config = dict(
    n_layer=19,
    norm='rmsnorm',
    positions='rope',
    attn_scale=0.125,
    init='orth',
    init_std_qkv=0.0352,
    lr=0.00478,
    weight_decay=0.017,
    grad_clip=0.5,
    warmup_steps=200,
    decay_fraction=0.884,
    final_lr_fraction=0.05,
    batch_tokens=[8192, 16384, 24576],
    dataset='wikipedia_en',
)
Each number is 128 + 32 x the weight over its row's rms, rounded and kept within 0 to 255. Layers, rows and columns count from 0. Numbers have three digits each. The size before them is the row's rms in percent of the matrix's.

# layer 4 MLP up, 512x192, rms 0.0792, rows 116-329, columns 0-63
091:141119137136151126116130079140172144136116148173151174133076166133121110124159089108181141125136132092133140136145136134098076162120165133101110127150173089134145113106173110178162171134116155
115:121146148122122153185105116133144147099130139126109100095115102149152071112141140126134127151127126134163168130195107096093100136126156159127132122102116066150191146069097164103078081103034178
095:121161112134074091154106181178119176151127074113087102105089115116141158127135124117115105093114139118139093110089166102107094132152087128152163074102105138164120098128101020096128222105146162
086:161136129160092068157112130151107132088160110058122096157063116141101159083123182123158133124127117109143156106091113096057060122086108109089106135170138063144109132136159143153156112115174150
110:137173175121170150148114113169130129121114140163138112086157118123166110169169139131076134075123125113111064182087115158141151206143143136093145106164149123192132064104128176050046160121119059
101:153142081164186194104165121133108139058159139078157130083133180086134122099155125104104123121181124161146106096084123131121132140167133110200137108127154156086182135105136129160159081120123112
082:084184138115117156145157097143195103096143149159106191077140146107087151111163126149127145140083082138110100149106159147134109090104130149135214153147154129069212103123167203113158107132051121
098:107132132169116123097074106109139109115116116189123112161102123140022122121098138110187086111122127084165124141138105154151124174065075157086107142109158105119139127129102150182098136119150183
094:111126139114132119156114102168127086203067179118135110183142119141109165125151180100132132142121134175158145134099159175166235164071096099105135133072085152146161155153106195156130119171212061
098:095119088104174114136022100146110126118164109131099138114106121150155164144193132133127125116132133131160193193101093174124124142153148126092157142135049104142109121176127102157165111061083076
119:111143099114127118166064075171113170104182109110172112133089112089102114132062109106190159095167175069121163077119049127088105123118125089136113150154095106151078071103114103146170090117070112
128:134101161081102183168091152187172129108140173180158091159068152134149082153122117081133151136095162092123128055172115164131116117043098122097186095167133142090081208135133101149123085149092098
094:140141115107109121179149154127128106156128118131166098127101131129029162072066077093145059174119119142188086142189132126143147141091125166111055138095076141072149111174115155127146162132170122
105:171090095149146147099089143145139116125114080137128126115135147126145158131116089170129148074130147086158082092119161147088099146127144140201094099035167115134104101135117157123098150132080108
095:118099101104086144102151179118114120122097089129140144133155122159180139134107121172137112098142132169122097129140133097129149131095099045082085182145097046115162087122146108116118116137112170
111:132134091198107116075190112140134128120160152099054211123117121102177107127109124120184161070113167126155131136155133066092108124156144094100104130142160099130099137162129124176120125148102100
090:126154151120092110154147060139127139115124113124153062092179142168100122155094129137155123111154106138154136136170198152143098098088097110108116162176128080112175129150156199085191130121143108
095:130150111093140178129111160161164125130147079136203148139077135167138091133094113101103147159107117108126200110092123110116076157108125161141199111097114180157048146125067082163130158136175167
094:107108169128110195064097148108195074110147132152119163093195158113172144093102159101165157159157107140136143151136164117145111068164128137120124100154138125119119099129063186138124163168129122
110:078212125150163169148165141169133138152115122145122115153079068179150107138169114160185122091127075135134151102128162136110117136181152062138195140123096086113120110106109153095079076170109142
090:100157202208116104133153179149132112163084138153166107131143171123168104132109072133100130110111124181092097134151113080149099100103103182112167117123098197167125113140115125170134144131138122
107:187147140109099189097126185061122119187079108096145084154133113128117102131135113134167082165108174129101132184104127138083121146133127127117110091146121109155138122117095154147176115116131145
095:135164142164122187157143175172098133128121151130146100108130088116096120152114129143174114142139108107128149142174082110121122093171159176109207139119148107094167163164119133161127073187088178
092:143103115141134070073082152096119175188102156123131109201089139097137179111130143151132152153119110086137187158110142183157122207152137126155128173074156107114145096110145108094166160125147143
123:104149122133145069191089097147083086137095129080123138082082111129183119144143159105184121118137115167139160088141170161133209138130158094119129064065157069159165192082116089076151086180093126
117:189111163107089096111136117144077190151153138129170119156130071197111137094095157158165160132082108144071142174148147157149140138161073114153146061192137141109125142087133169124161116153130224
104:085160091071136121041130042061172137116120131126103103119136124132103161096124152164160109159073164121130129182177170126169122124132195102113159115112164106057107205059125150108161103115063151
113:135111106131142150157114118124179100100156123136138073121145085140143143189138081141063125115169127115145191122106116097155114181137151161249171113129133132078102155151129117166119094098130151
091:118169067154152185096134140100138128130131139096169187149124174159181160169111116090135124157190141177125054115130144134105136125148145142126133114116138075147085154092100134125135162158122095
105:152106103145110104147119112114091142133105153060028079121095186109109149146097100166095101175127102122123167176147086129142171157124104082121126169147103071154129130143141156110135124126105138
114:138080109130103121137161090121081075160142140068108156159151111108166138177096137117152109068100137063107082150117086117153144150178125103163124105152138117139175116133074152193166144149136153
112:162122097109182092161145085066182200150114181155184179132123110155104143095108086101118122130127180149100106141111177113098143120121151123156135113127166143158066133117174142093077134108063196
105:169073155115129135094132134121118107152060156123149126113116155169151158166105170133132127039124093187145106130134081102131178098103107126106100048167108111143095100139080047091093187129112124
095:107088125111183142137084142145145130174173115084210143149175101148166178101069047075098118123096127174122141117114215145161154132183173100137150100076089188127137120156049099177138128141123161
123:130101112125062092153128081118097147103097156137146113146095104160141128090156153131114123147177125133127139118091192136142072075102180084100123115174154180105119119133136129126097144136118164
113:113111146171097090155155110140139125063116146147094160134112169187212103112137125124136127152150126091132131122113103068143123129088159110152083096105103129135151112168164149195126132093107137
112:097097144192115113176136156181142126115166089143118097159098112142119147127107157179056099129150138126172169097093128111122164125096090153130130165164143118136155092172133131149140166065152124
103:227054125108105125141134163129140116140119154082155163174111168150144138037105118135101093071170155107160086076135152171168154112119145115114126140112096127157147160155104133166103106125090147
111:159115154086041143041123124120160162116171139157156106171155061142150096163088153141140109152150124103127145116138118091157102108119151164110104121144161078135161121136098125119142125196089121
089:180157058155130116122166163109060169156123185128122123118089103174177101163060095089166137100159145174103139149110197108149104202091133106181137103139163088121121128181136139156151187180115127
138:144146134141121163092115158120150126120164199178149059110153123127118090088110157137144112139180122179112082114164082123120111064180140154087126134183119080161073189098216142083158119094136091
094:153135121146119142130139157138091102110159083128142151103122157125166089107117132115136144089113163103139110147123134099096128114140089127125188144165105120164169141131161110083116147063114120
093:122121112124106066066149074114137123148109187135155069115162192083143085151093116104135145153096104118141156158148166203110125198094122119108118129160160132172131103156151170164132143155072154
116:085077144130128112150153135128089129133144112090148111196166089079144114143185122143161159082119119133151136136112110124080138102179136161164121129052118165117161150211104113123135110102144122
118:153129128208119158140119108095168110140118125161150172129116148096136102114113199153203145187123090137114148156139172106140137127130135142137113125179119132146096121123135149167052210182077102
085:143117161121161118138168166153092125091184118143167084087115147174094128144135123093114172074111136083103096120140123060146085122112129116113099151092155157131122116137166070108062144087174176
100:118123161138120099102117104168145124094146126068129126109142130117140120158117066089127140161164120136119113129151163203147025123149158087123102088143095074107141110091114133095169064070076183
108:135170141186165108112165093111115122154130107072089112110131145086102070155118124135169086073112119117098074158190126140135127180128076091095116156162082120080130106124145179151124170121134131
110:116103097192147197154106143113142148092127133093129117103103080173164047106162111120157171157094150102116143118127113109160084116171151122157150088172152164196119154093149095097127131168126172
082:201155117132184152154149142155078176122199196106131132130187094104126097187120113099141140080096087111106126171147123132121149158163111075163168110157108121121089113140130112116069114188134093
101:131097115117092169126176054110094057072106084101117144149106101073212159106191137133139162124140109132139124133121160168145126074150163150082083145084117083114138171172089099144085099137180162
113:118102139131162113131081143148135159137114107165142106141147135123179125118121106096138038078175195091148242128121119130100094134154146161175116125133154128172133110135184130135084114071088095
121:139117107117116141194119112149030110158120070180184173147116083147126144169122130103104091181121164136141109114154137131134139107070132130168084161165168160133132159200159173112130149116135114
099:168101167119132144055142151147115084111193126129168182184142156098116169199144102141176153127106177104100048113159159157100089076146075163110118140123132209106116126111182130094150109144167182
091:145133176092084158121141149087167129131133134176125177151192070126129143115141091122153098179093096171072161186140119158128098149135128156119120126158140132145134099112106163136157145108111149
018:125109157085052130183126164101164150104059086150064111102097115158168127117141118172112121145168094189132109089118129097165178072123064215131167170124207084157132193173120130143072112132134143
095:094099093119104118111172081109146133153119178127122145134123135130183099159163084150148102118159118123079146110091090130142178127141122157128138146112068123084130103115136123128131164168159151
122:138106166098116101099113128169085147133119121122099109119140120127095138131120178098150138104092068174164160114115135099161150139154104126205203168130107097162101184102114102088127133131193118
097:125149103135164128133111134126169144113125126149105124112063095118104091117067156124133146058186182142163084121093160167120150161069087154089159137121088106105145192092099121116137120133118104
094:107106109144145173163138157124147154123198112137155116130166099116111120058096075118095120091156159108149064054156142136092129126111171094106125159144116138159184141104135099168114081109185176
116:103115106087187135114175089165202102113158107157098117172083128106076129150105096114131137115124147089066136127151150083162135099148169106130138104163095144138172149106168126143131098158098092
104:143126120139104113149128151119170138138101182120123140120081147122160092103138097122139162134131124115168133153071050178137157136108081059175184106050138120207099151161168122149134150164105101
083:108156214090085186091176157158193116136163132108112144164161170144152105114074120149160134121148125057142132178136120181172154160099134093086113149178144149107145164103105190130202142141080163
076:107162106080162162149151125127171152177098118147202156128093100106181119110167061080079118142106118159090105124140117139106087095196152151171180176107112176109186127160057072133063092115193169
103:089146161106117092164156116169127161149135081075109173126114148151056150083100130166078182115134181167116115151116127069111078139090114126109138129124109111068093108157132099157112111072131154
097:131101191116106136131089128112087129124198157037095131118135134136126119153106125145118148049192148141119105122084162085155131192111140175113175106169118130102050158152139126126172076114093096
103:099090100112133110142149079088106125116167121103061132182137116154123093112186149076142133159070145141091104169132075116093114131155154085154079146177131114078123112141114120079150082141148094
095:103154123114100097166101068115184142132060127131141162129114096102132143146120118094114153155150137098110171202105090110133125141159179090102131051137123123140058088149102164065133110100167115
085:104132139171114131106125123110119145154114103123155060178152123075103058133111157125164208172107120119137120135187092093162105165090160129170106138154140113140063151094110098100195113069086104
100:130126170149119131117138142156139142101098125154158190124065097132159174151064131208110133170086118155130067091106117063142165087092063101168086134137137136127140089094167158110142167074168138
094:154152124168117102135073083102134167144092074120185105157125133140140039124152157157127098170132122163127113090109093103170097151130157108130138150151166157097151086063148148148153164154125149
090:199136147127109091092121152185121114121118104176067082080151165177125146104127144167126121162111093121107098109104103121137108189075102233098130167114105162085102076102082092163112155170097126
109:122093113133159138151067117098194150133133111143197099123106090107093088125159119151082146137143107138131148126085070155213130090123062146125142173141109144133089096107159079121137176069140167
092:136146100113138104102130089150159114193133122121129152145140103148142161142163129124133154146187179108128120132156093106082126112099151071060126178138151136128102143188140163116141134197135085
110:065128121156102108119103193133125185148076140095087060156101143137052149161119141110125153136154143073088109211117109079114165112196131147148166123126112156141109085137171131107149128143124096
109:194136125156078127085168143116147133126152129133149142152085156129102086147152163120145119174159113083114138137155166162148130245207118177102090068131111110148076153111121133078138078174167098
096:081095100123192087162170093132151079065130118143069094180115079090150127097148123098186095190160061116068133149141145159113106172122160172163145155149094125112097156122107154075095094112079094
069:036128115158168156127080108134125149099140133105149164101075117166139098074148102177196172222117156141109111159125142119100136115139147151126127150074135102154121170111214083092108117132113172
073:076110141120089138123092145090138100051085120103131159125124144152140154117116181138091121094131109078093067151089145115112087158106122115131070127148095152079116104129119212144154100124153135
117:084188124144124211136125124073136133121077189073111160055126112094108092144145128052137148133163136141141109093065122199116141150151090102106161138154112107151162156122162115105111129122134150
123:117126105157202137128117143094108197145118109146133093147125069096125131109151140113170119114140143209159144168081175159172106110148121074086163119127126140096139187079141097157159139193130141
084:156129076062104134121111150085154136107156145128116113092169074108125151098126108051136115177138092144109046120087150116133126172098175144163090132189166113155119084127141095065089105124141113
096:181229109080093096123109171135130162124085146144105087132105126092160142120136092143175166107137095129200143131068144106100149143093040144200107085090087125091127078173127102137140139135176096
091:174119103157129122151117121109135090148080107116149087130112141123138164105108092140098118142139183156162134177121142118126185180125100247169127053071103095074096125136084170143078105077129112
087:167091084176090198095115176144116140088133151107158105119152084176135124098113119120047084155178206147116145148144084140143159124099152171192110116104152073116110166125099104140095105094189149
126:140180134171147116086150135135143099140108118115144111138115133084132079071108151133151178156144083093146177136114181044100113176101130144134141100178114087136181108102128145181125110166180112
118:099093098108124146111155075088195127154126158129159094085101104124131117120097144112111189124081132111120095139125096177153132140127097123123162118114139179121146119119127133125113121110088156
119:140145171062076153110101125159098131089127144107148120133109127114080158117093173077164176131102098099061102167080115181142179070126113181118093135159157056122085084136101079185183091127077123
106:114166198094162139127124126155104107156132090126184129109081140125151155176071152116122132115130111117153136183091159133125130143183133131175151188196113206149122099120175138132125139106092117
118:138111130077154137092138131137147107118156098163086110106098162185093130169177156124174109102111097117123130128124161090111198139160139178174148151136096106110144158131144130117166108155113163
075:122142116092172127128144190112154159127095136117109098151117122137164145157097078117166123093153089122148046167107173119138143178084132119156142175088107152083147152155153127129207186122137162
094:134149151128102149117093108151165107100142107096133130104117118119196177215176167080086090102144147127155049158127138153144097107134107146151145087097145120138132132131063057116162110115141122
093:089124130142123206129138141145121136138221123085173075118093122132125124138083142113111142117094116155124136070121141083165134118134106174120161134047095174152105145163109182160106183143186078
119:140135158106117128154160120214085105074121192103180081127087125151134170167123088067124090107129139135126122141083105205154103138163089096146122089111141101108139177186158097169211082137096089
083:058097153173038117140134142100161126139132138147115115093158179139152125152112062159115082127152130132103114138151084112153133106123097162113143128115104132134087137142105176159114081109133163
115:144114177177156068151097092179120117112157169125139129145116073104139118157200082152119109151078115185120130114179100091119132143066168170161140117175132154096110131122122171110120060095145142
096:175105208138120172098116142122110125151099108135158181163138116146123127129142174169135139119112112150097168072078087185133069119140105152146110103144151184143120142108099124093101132132188125
093:189108125070226106093091181109104156082074132091171118153165127109141101113157158117122150171225155096130089140120110116139129095127119138148079165104157133164192113135132065057134164165153114
066:109110138134098131162104051117141095101172107161089109170177097164111166101130148126120108102136187116123153136163079099099086107136125048151059107157133141129094087102137163133168044089080106
073:138117176110149147125119129086167109156083109193166155172114075115164122064085123137143128165126140123181136161116111113124199113108097163145098134098143058123150118065151111141167107131072143
110:153139129112144122173125201120092106137091153140117117180102160047118115165170102123142099163146112111107154102141143209141087121128120172158151121179169123135057107072130137081105144121106122
116:128156108113157100126124215204121146179052131172090147128122108149179124144126135104157154085074083169161106152155166179121063152138130125080156170074132101097123153103188143159113121148111160
086:118134118128138130135138043195098094130099124152106134135085140138137065097133149072110120115113115125139109103122127120107059156149142141137081135141160133131096168152120219138152098135118069
073:083150119118097193168117077130165121139114104161148165118098123118177123074105116182148175144161124098180106116160148065058090093086191142124209125102129118142123170101163135147152054145123152
119:126079143160125154202120124081120080129073108062084111136151091167123143140111082166174095077158136133091165162077079095143158122124111082145116073187129100159087157115126125128114105188162104
101:169153113166183143102083106165143140163199082125144096087175141115101077122155126153100186095162126088159129164140187147119132074122135157136110145107149124114141146085136133111091122109154145
102:108137117124155173141174090162142132100120053067142091151120102128146159155142184142113124112143177095110086073104147140119115112074067102105103110156168128130100082089149137216138153103126149
112:105144160064112089093172115103092095082194076140102151114139122179137122140062083176162142154104086135141133099178128151154148141154149117118103069180089080134134156077099096146150132093113141
110:080126104114080180152132076026164087181135166171130126184137117172088134065116071118084075135121135149095149125117119163136112107152108169162117169183100166120154132117116173127095080131118133
097:116089165174106147164100164137125049114126098132139134125128161153092204156131124163131128162163073096137155119144138136074156132102144131094101143133162107080156101090160158082163089071139101
104:110085153119139159093108081119071086091097080120119113113082131089147145115114146102176099160125132113116098155196177186165119096118106192125135103121174118100114100116085077140148125141067126
104:149119191126116158123131174083118128062165049112106102109115166103146130090179167131120179154103114143101137071079067112134133151149173110126106131120101150123142134134182186143131153141159094
102:070117083141069049147097121094125114106150096105112131134136145175115119109201121109153123150158094154095117093161181113192149133073098139106100107104128078110165137141068148100112132174134121
115:129174107121167139099149147128121192147166193126108159085120119157166101194098142167108163114099174130086099073112192126127099114147115074147185135122158107183107159171131108100088140169120135
114:118114143125155150171178150098143055096132142173178165143137160164119045091128170134123160106156141132087115101157140154112133127105132198084068083142110102119146124164188108101091153146168187
101:098156129124141125216119170115101131118110153077113142115092092070127165156128089129128136193129085073195119120088114121187082144097180138125109069118105150179129118178108113167094155148121132
098:182112181120149156091122087099164157162136125103088122117118148106151118144084148145166119047079111124173093179139184137096118142083074129115127125114161164061142136096120142054109071145150204
092:170150130135067108074127100102147157090150116133168087101137108173165098125103172140190124148118152117174161159243112096124115102128080097115147139176129162187103089081156167090171121158093115
095:116108129066062130142074078099146146176082110116158107164122137119088163109158172124132114143116127182127145113146128143126194118058097118065138159167142103202180103112093139126129143140111120
112:079130113076132137156100143164109127145156135085165144155089097133136110147157158125086195128117081127186106184107139098166170123126099118074141104110121108146163132097134189142147088095125110
101:127139120137110195141176158138101130169184127118129133146162119173177116133082125083086151080112164171117161145110124114137169122159157102142145093165141160125140161121212109118134157116100107
077:109114096149094092106138122158199080121105145157050177153099173158074069087138137162141114092114068091122148090133066186095116171115151133103136151130113064136138171168113161145106177097168178
089:154165089099142206101124105126115144141148111141131134136149123112091110104153152143118123066120151151139138126143111103161161081147171047139087165140177098106165079169169128113185105127108140
094:163090137121106160194130080107165159084108101144139119094161111078088114084094169163109165104168122165118151132057121148143071124174158137080141085160163199096048085102141149109115143113100144
104:137122130171139135136107142075180124129151142137139122116091148143120143087162106184134096148134089142054073147116087115105088113170095085170179128087123166132111140111178124043117157167147099
098:100165103062179062120152076076114129086071118102091157059143102162119130129146144118065107091206162145143157164129162149136144106067122097109132083130094068113145113168173123172138142128154163
094:180104163169130157176109181140103092112141143174162202108130132116055145112130106151176122097141136143202172050116135136123178154100093177101143149136163120132128142116153143103123163146142158
084:153142177106152211071132143136183086145126084176115127127141096117127149133117128158174138180114141080116150118118138160097151148166135183166167166113095136148120161059097120118127152141193101
106:105159116094068156103086123134130119158118119120092081174120144152126119141095106148123118138127113041193132175197195170148097130134067120109130101171171051100132142124136084101094137129077162
103:151162091125162141134148134140131189134151231133129097121084128130065152121120123106080109090116171120164107146065150091109142129130181167178071170180168132068134117105123120099148116142099097
100:140084146150134175092107138187169157152171115148094150106138148118098173137068124103138156120132147052120124133066115123107094149083111093047125100160118145126104139139148133114075093123171139
095:043158134088186140077055148089164126097205105130150118122158113094171181122209121149119089110099141068095092130152095161122170125142141172171131137154156098095113114118139120088146082087150166
108:153106150095100113136135078132151142138056121165117094117132108166150096190034119131134108042151099145202129150117116091142116147070145144136136109151088119169116132095085205146168152112112110
109:095114130141124079147075089164128146151110159162104092068095096130153150111171099121181173142177075105196183195151109120121156157101181147098116111156165088154150088122118131128077194153064094
105:123156098136167148179159152112165108130152170141079087113116085136156173152167115109132141135133137154176129071088103080133079080119095156130158113120127150105147133164148183108131090068183095
101:128098106133137116117114174164149069135112140145142111076135173120069155139158075169135114088140148075146059101110166126079089148169137081142139104055125171135105122166096113139158162095092105
113:078099141156125091113113205109160093187121108168181096144101141150148152125119151099133105104082104139150139132134101174146153149175157146123131116146159188190145176154089137137104096122179110
069:165145138164121156145113123130147121071175110126112052091165165104078119061127174178123192135147101145163147137090121119163125085123138185141128154196156136189096144102095106112082171123158148
081:150135193108165143113203080113133167140152172122176109169121203159110108136167171167079102068105112145130092091187096079129081115122100114212118130118088084145126084099153140127100103139147123
098:147111094160127108146154113179153095230118144126159098075077120140137144137044139093143188197177142118153149114123167136135172116086141148107153113113192091143189139121128134126103174136083110
085:185131132189153123141121154088103087182120048119182159132124112175148177158089112189134133149093103161117123122114166145134104122105110142165113171112129190119134102133124135132128090106121177
090:104140138116105159132091149148157084137117140139102125118044115177111112101100161091135099110137129145062175090096148082118080102213101157189132175147188133137114094141160138103122121082143117
095:123152136053172114130095139067091180096081142111050164139127129139116121154133122122106071083161115114113094146130110132211109087114165126165111184153124199099171114160139166161071166130141124
118:123078121154136130111095088129146107159127146163163152093084214154153126064120150134133122146115171162122103152165083130116109127180180157078101122125177136147127118169128105118106106102076161
098:099167129193108099091133103169126078150071160093134144079118152177163094134184177138125121102138105128137114143188173159108146077102033196203135098140133142143128096115096152139147044176068097
094:141083102143064074101100142112086125121086147038108102086149120123168119070095154180144132166114110096120126098127114119108175138152098141129115116085119066144123150123121115193116133107072176
114:157115177121105158106078191148157131185114129140064097161101149149069101121105165129122132142080152116117116099141078114115072109166168173158138179147157081101133122085131156112116061048111178
115:148137151101114099120130126097122129161153128122151122101127117154122107161168134139090139108106133100101142111083137079128111091111176048167064128095137195086163132122144136072089131164151129
094:138111077063180149113141142071209128100085103085105160126131079134136159076098129123115111106125170093104068206111160109078084136113187110105102134143141152122133092182109201094135136081124103
104:147091123122070129065122136098159144109064095123113158097175099118162134152150119123084141093167129115118084151141150157065108099104120068109128082115094126088136136162131163121164111121132137
104:173119146170087143116128137118083130175136081085122104162108130073176164127189105126189124146148141116139101149172119158101134116132133108165120118115150121101133109071126147183188129136082159
118:163154168146117057118113172191169141164139135145118124149159177157126082117137120114119144093115082134169067157120092145055065113191080151123198116116132170103084129079092125118077060108108064
110:114105158105086180105179139146142127107120151109183142113092180184158133128132129141162111112093073129072144139109107101158142126120121143135145136123160157107150123091144114118162120149170105
098:147133166118090161072163152110059125175120152136136108126145122086137087189154156088116134107120084155126145147125066153155160128169143106140159006172121079155145131146107112112113149140154113
078:113167159104047130141049162121113145133068119218152134129130139106162163137103179187120119124095167119125090103118122131100113137073172149154177128116170086095079144096150191097058112143120157
102:124137171208136189107106107119133173164132115148134104167099093114174081096140115089126123088139157122129187154139083096098122140071130155115115130115170123146164130077074166148038121102165155
085:129190117104135138136175117182097144134167120157119098160159157119120111124162130121085122170185152159106128150098158116142089140154175123235131129133114103084100131179123153090138099153103166
097:165134135139090091170157149150125112137099177126081124090154147178154160162078098119153113084121087166096107082103062062115127178071086101122126170113144111117055138133140146128107107141089113
097:121068149110132102200168142134146121112078124133110135122131121136192093129165112074152077081163086176123141163153131120066154106110098050140147105163131141168177161150130104134145102129171165
103:114158094143059109098121080175148104114109124105133143157123153057120113166158111064147125106107136089142135189097113093125097117098147127103106110157119139145158156070089115115125151131106094
053:121113130109108214092103125166119080098121064157154157119129125132105134084124154154136118124137124122167126099111163138108127130114069125077147101090132113152097095085110197142179128135132143
108:119086112118111074101169146088087096114112168143087146119079106142147090122094119159143102107088140145057111211141154118115172158119117156099166112132085130109144113131140167092100127131103055
103:157099121143142136116198089116135141106196096112142115118141044162135134175111201078097137150086118142149149103147162116095124150209066134076126103113143136106129082101138169116186148075172099
101:084103138189100168131152166142082114099137061167115160147116100158106173090146169111129098188153124097151147110174163082130144094126118143127144089085135115040093139112142144140150081136159135
104:232111099085128060137201120136124155158140104098150086145137103209154105177120114106100144112063140167061139160166081131096131128149166106151085132155077114120112132174135126113093146129165112
070:164106107061083109162144106147037130071087093079187139117150103076078109129156160094070115122063150095158133126103155133114154089100128136150083148143117090120175157158062086102124088132198089
106:101106125162112119135112102147123157088088130185077141105125118100143178141154181094141106118166127132155096094093113124104155204094140128135149163112218169211111152209099208100061056081156140
100:087114095079181123069120147083138085121135163099167087056150154061108114107095107152133182146159131168169107173135110116155151158126153100089114150184193104143125175190033109097122140119094206
107:043078125151148152154106137116120133126123102107146150117132133158102173125141189178076099130059171146135162114153067138212078178101164164181118119102144128151126114129123193094127162129102132
106:178131178119080117142128144102180147128099130115194098143045111164151062056139164133118161117113121117101136115159132074054136079194123153101104189094141141114170151129095168155158112170135113
109:090113142123139136101145150110130120179092087155084155115110138086122156156070152129122200129164115136105133101123161142128107141139199159138144130133137123138111055164136189127158099193153132
107:120102173140104056152144146137119186174137141123137103177096120149093119084131164187170128141134160154161172139127159083127124105123151083106136137160126157120148071084177120133173105139127145
085:181115110117130142158122077145147097127161089139101138109128145141133099105119123116138186173107110051136116131221150100136123091063150121154124072137059081118054117065118151096150072146149026
116:130152090098124142131087062139132200154109152148097126144161098116113100098189142097182181097118147104094122129133137182160108168050208095159183148105088156140087151117137197077103125167089155
092:141102132148122146134137088172122179078159106173128126115139132143113131091061142125108179097091079136118134086160123085103120164103126106123151108090133117105150108163080076122115171114177109
111:153163141145126149115144102199126080069157165118175109135128072104084126149148129129121095133169159069136134076086093045084132166172125114122131189146159110124133104168138142096101193085134159
015:088163142094056073128158140148175132152149066119128131104112127131046060138118152144128173090107133118123126148127183135100121135113132160124115204108180144063140123078161131139165162100129137
097:127151204197153118106142085119136160154166089100127152121129168095147164141136099134185133128154123131125061154178143142147120107122159080112095125112166237139052088155136145205144119120177088
106:145168101177135118151096087074085146157158111137107118160111149137126146174144088145187125090161092167179112158104176112128177112124178155129126072163159117117116136198099113112140080117111067
081:189113206135127144066152138103108110207129141182088167139104152148107116094085116095182136152136135118145114124172121135121110106115171195150081119104121151156173181087116109116081108192163085
111:149118167102156074148070097123100094150147130085134138115130142134156083126093095123172143154116110107114192112138150114093081192115098125081127188171129129131124088104076097111146080121139116
090:097172142043065120086152176142153140108087099112117111129161090158116132153080090116119158140167142168128080113149099167131124171095142148095156150138118113169172144094102146143168141074169084
108:099166148122135129092108127121107201130164122136137111118119114142141087120139156127079157153118122098035201171099101123107127098086154132093155147121079101089109088064136110169128188159109142
117:110127147144111086140128202117189104082170105134093139179095140166102148117145102121140120119092096123123142080078086124141134094167156096105174157147164126130096139105147090127125116058133193
082:128160175052140194143135153142182154090184145177058097112141115114170077155097132137080126104145115108126130158081090103120143129177110098119137098127175199193043120147108083150181114090144173
110:114132125071138165150064108143142149124104115122206139095069069120144093081118133141131183132218117178144177124113133109128108069129154082115143145125145097132126156096183100106109123158128105
066:189134084166120135129156112100126138091077067103130109130143068178147155136128087120108040100134123140127155119130137160150155110090158102155147157110154122121118115125160117160168122094145094
104:174149188137131118101185105134073123144170096094093157075121193123106184126144040057116165136148123144165098125168118117097136113107160179175164128121160143107091059133167105109120181123086130
133:122119078164121107151104169125122152200109118106125147147100150111106073061151121154101102136132100138114186164131119140159122113133149137181102195161101112109183093131105081114114117125104095
122:146124150180189091093081155116129200217092125087169097180090121135134097108190147162118137190152157139109130157201187164128076145135146129150095086099121159120199158115131141147116154099124178
113:148164137111162153163079108151123169121131154113131104170118117101108179122156069168128145085094169128083200117135165160130129145112157083159146151114064107105059112178161109094103105117124087
085:096147177134092107108136119105120064139168111137144094137115108135138126203186157137100111116077085117117102128064151122110111145124145141103103097183149121098145126143116115085114100144164135
102:111125169140063150142075052119180149106111100113110132145133124088123152113162167157146097091161172118179065055110136171151142170088135126111162128094146111159059124111116121155123134113101115
076:116101107120158131109180095145093076084145135127114107148145145182132096140091143096170098157105125106082126103137138114160165107166170231143141154078104141138129155110173131135071157118122217
109:145168100110121106108104140094211130104145123183136133083135092093152158084138141141128117111145162082120083127128196114104123138139130142073158124086117105131103127123081102148132097122088149
108:183140096177101175125072108153113101120130160149152147113117097104131173124074083169086088113189091131180176093147126092148128088101120145134120143108116120152156123111136191127180097136118135
089:152115158135111152124127101165179115120156115096098150107152128105141126154086145110090121172133140142129154105108153151109099079057150081093124151150124235119117094099070096165179118119147109
087:095081101125075130170093109134087117130114137175102161123137133162153135096122116156066072057111179142128158088116078124112136148128094122115107153086120086204189186162144156156107103101137144
095:157161146125119099075165124110134137192122125172128135102110098082066111121109141084137164143175211127140125146177120087139111134148211142115122083137188102120114136141081145108145175126170126
122:158067124144154132089186183061148074087069149135155142138160146143149120164129114130176163131133140127130182100107150137167181174131148137101049138094121088071143110133149123150098099115109149
112:114103118124138109115107144159086174132063146158183130146068134070135153138126152160098142128200079137098159137173140073160123189120100119178139119077120099093141076179145171207183201091157122
104:119121107124147151161135147092167133140102128093142150109160112079054177120134071077104175071106160134137200184051080143148162162146163087123152085114137151127058098139105158087110157132136169
112:150143159116109142136057108148123072091157128157152155073113107137104068141100111155109111144094166138185109100074138114127090085073055146070174167119108150146147167091148135166127111107079149
113:091125128130120117080122167156139170114025110191114097174096133081096124102104151157180122128057138095183094179116151205146149112100118138077160107090141117109150143180143121117157142041159154
101:157136108146134128115173150155177117166190068122124147126090164132139136128080083138071101095159151117133094126193147075162134123063079125145213177200152162116061124108141148139177087143064116
090:140108050116125101166137128103120073174131071114109158128128108101106153093156145125091126131121097136155151021120169102121129127161132131116102137153136132091098091111123147128081163130192130
104:116131118161127107097151179160130136081120162102143164133094152113145139196116119050067156163095131140124139188119132153123122117193159152093207119072087090144122144109118071105070131172127139
077:112171114080136139102101107135164109127137126096134136145194128059117157177081107107132135120066092151144146126149188166109126116089129109136115127144119188112065082116089123159185147160114159
107:169142092123105133121100110059104135141131145117100123097208155159147158143153120177119132122086123129157101078109135129104078124138160178082096125122164168135167152152122100126111177148099147
107:201158166104157091085094121113130121120138146152122136103071113155114137062176109185143124137143122151135118093071135135099143117087153166121108041148191178128128155134093123156138117182084070
062:054101095166169153160198092142101104105127148076118114115107145150165127111152126116196152106028099130085145115100142101109142161169144070147143115109044106118192127165100087198110136203120140
111:061143062099154118157113063109134189133145103174138091152087116124152077098149124170137111116142145126046136114122145169087122146125114118130149126124171082129127193185177166131112083125140125
104:197139134104053129154149171106139160085115104131123127105165095182101088096144154107146116135064161113172128124159103107112120147132200156176132154129149061140185187051137097150098136099109118
125:156170119136109106102190141126115133095121162116108149177071157145127065091139159161128110118143083141138087130097115098153106155190100163149095146174090097111114126130164156199145080081156166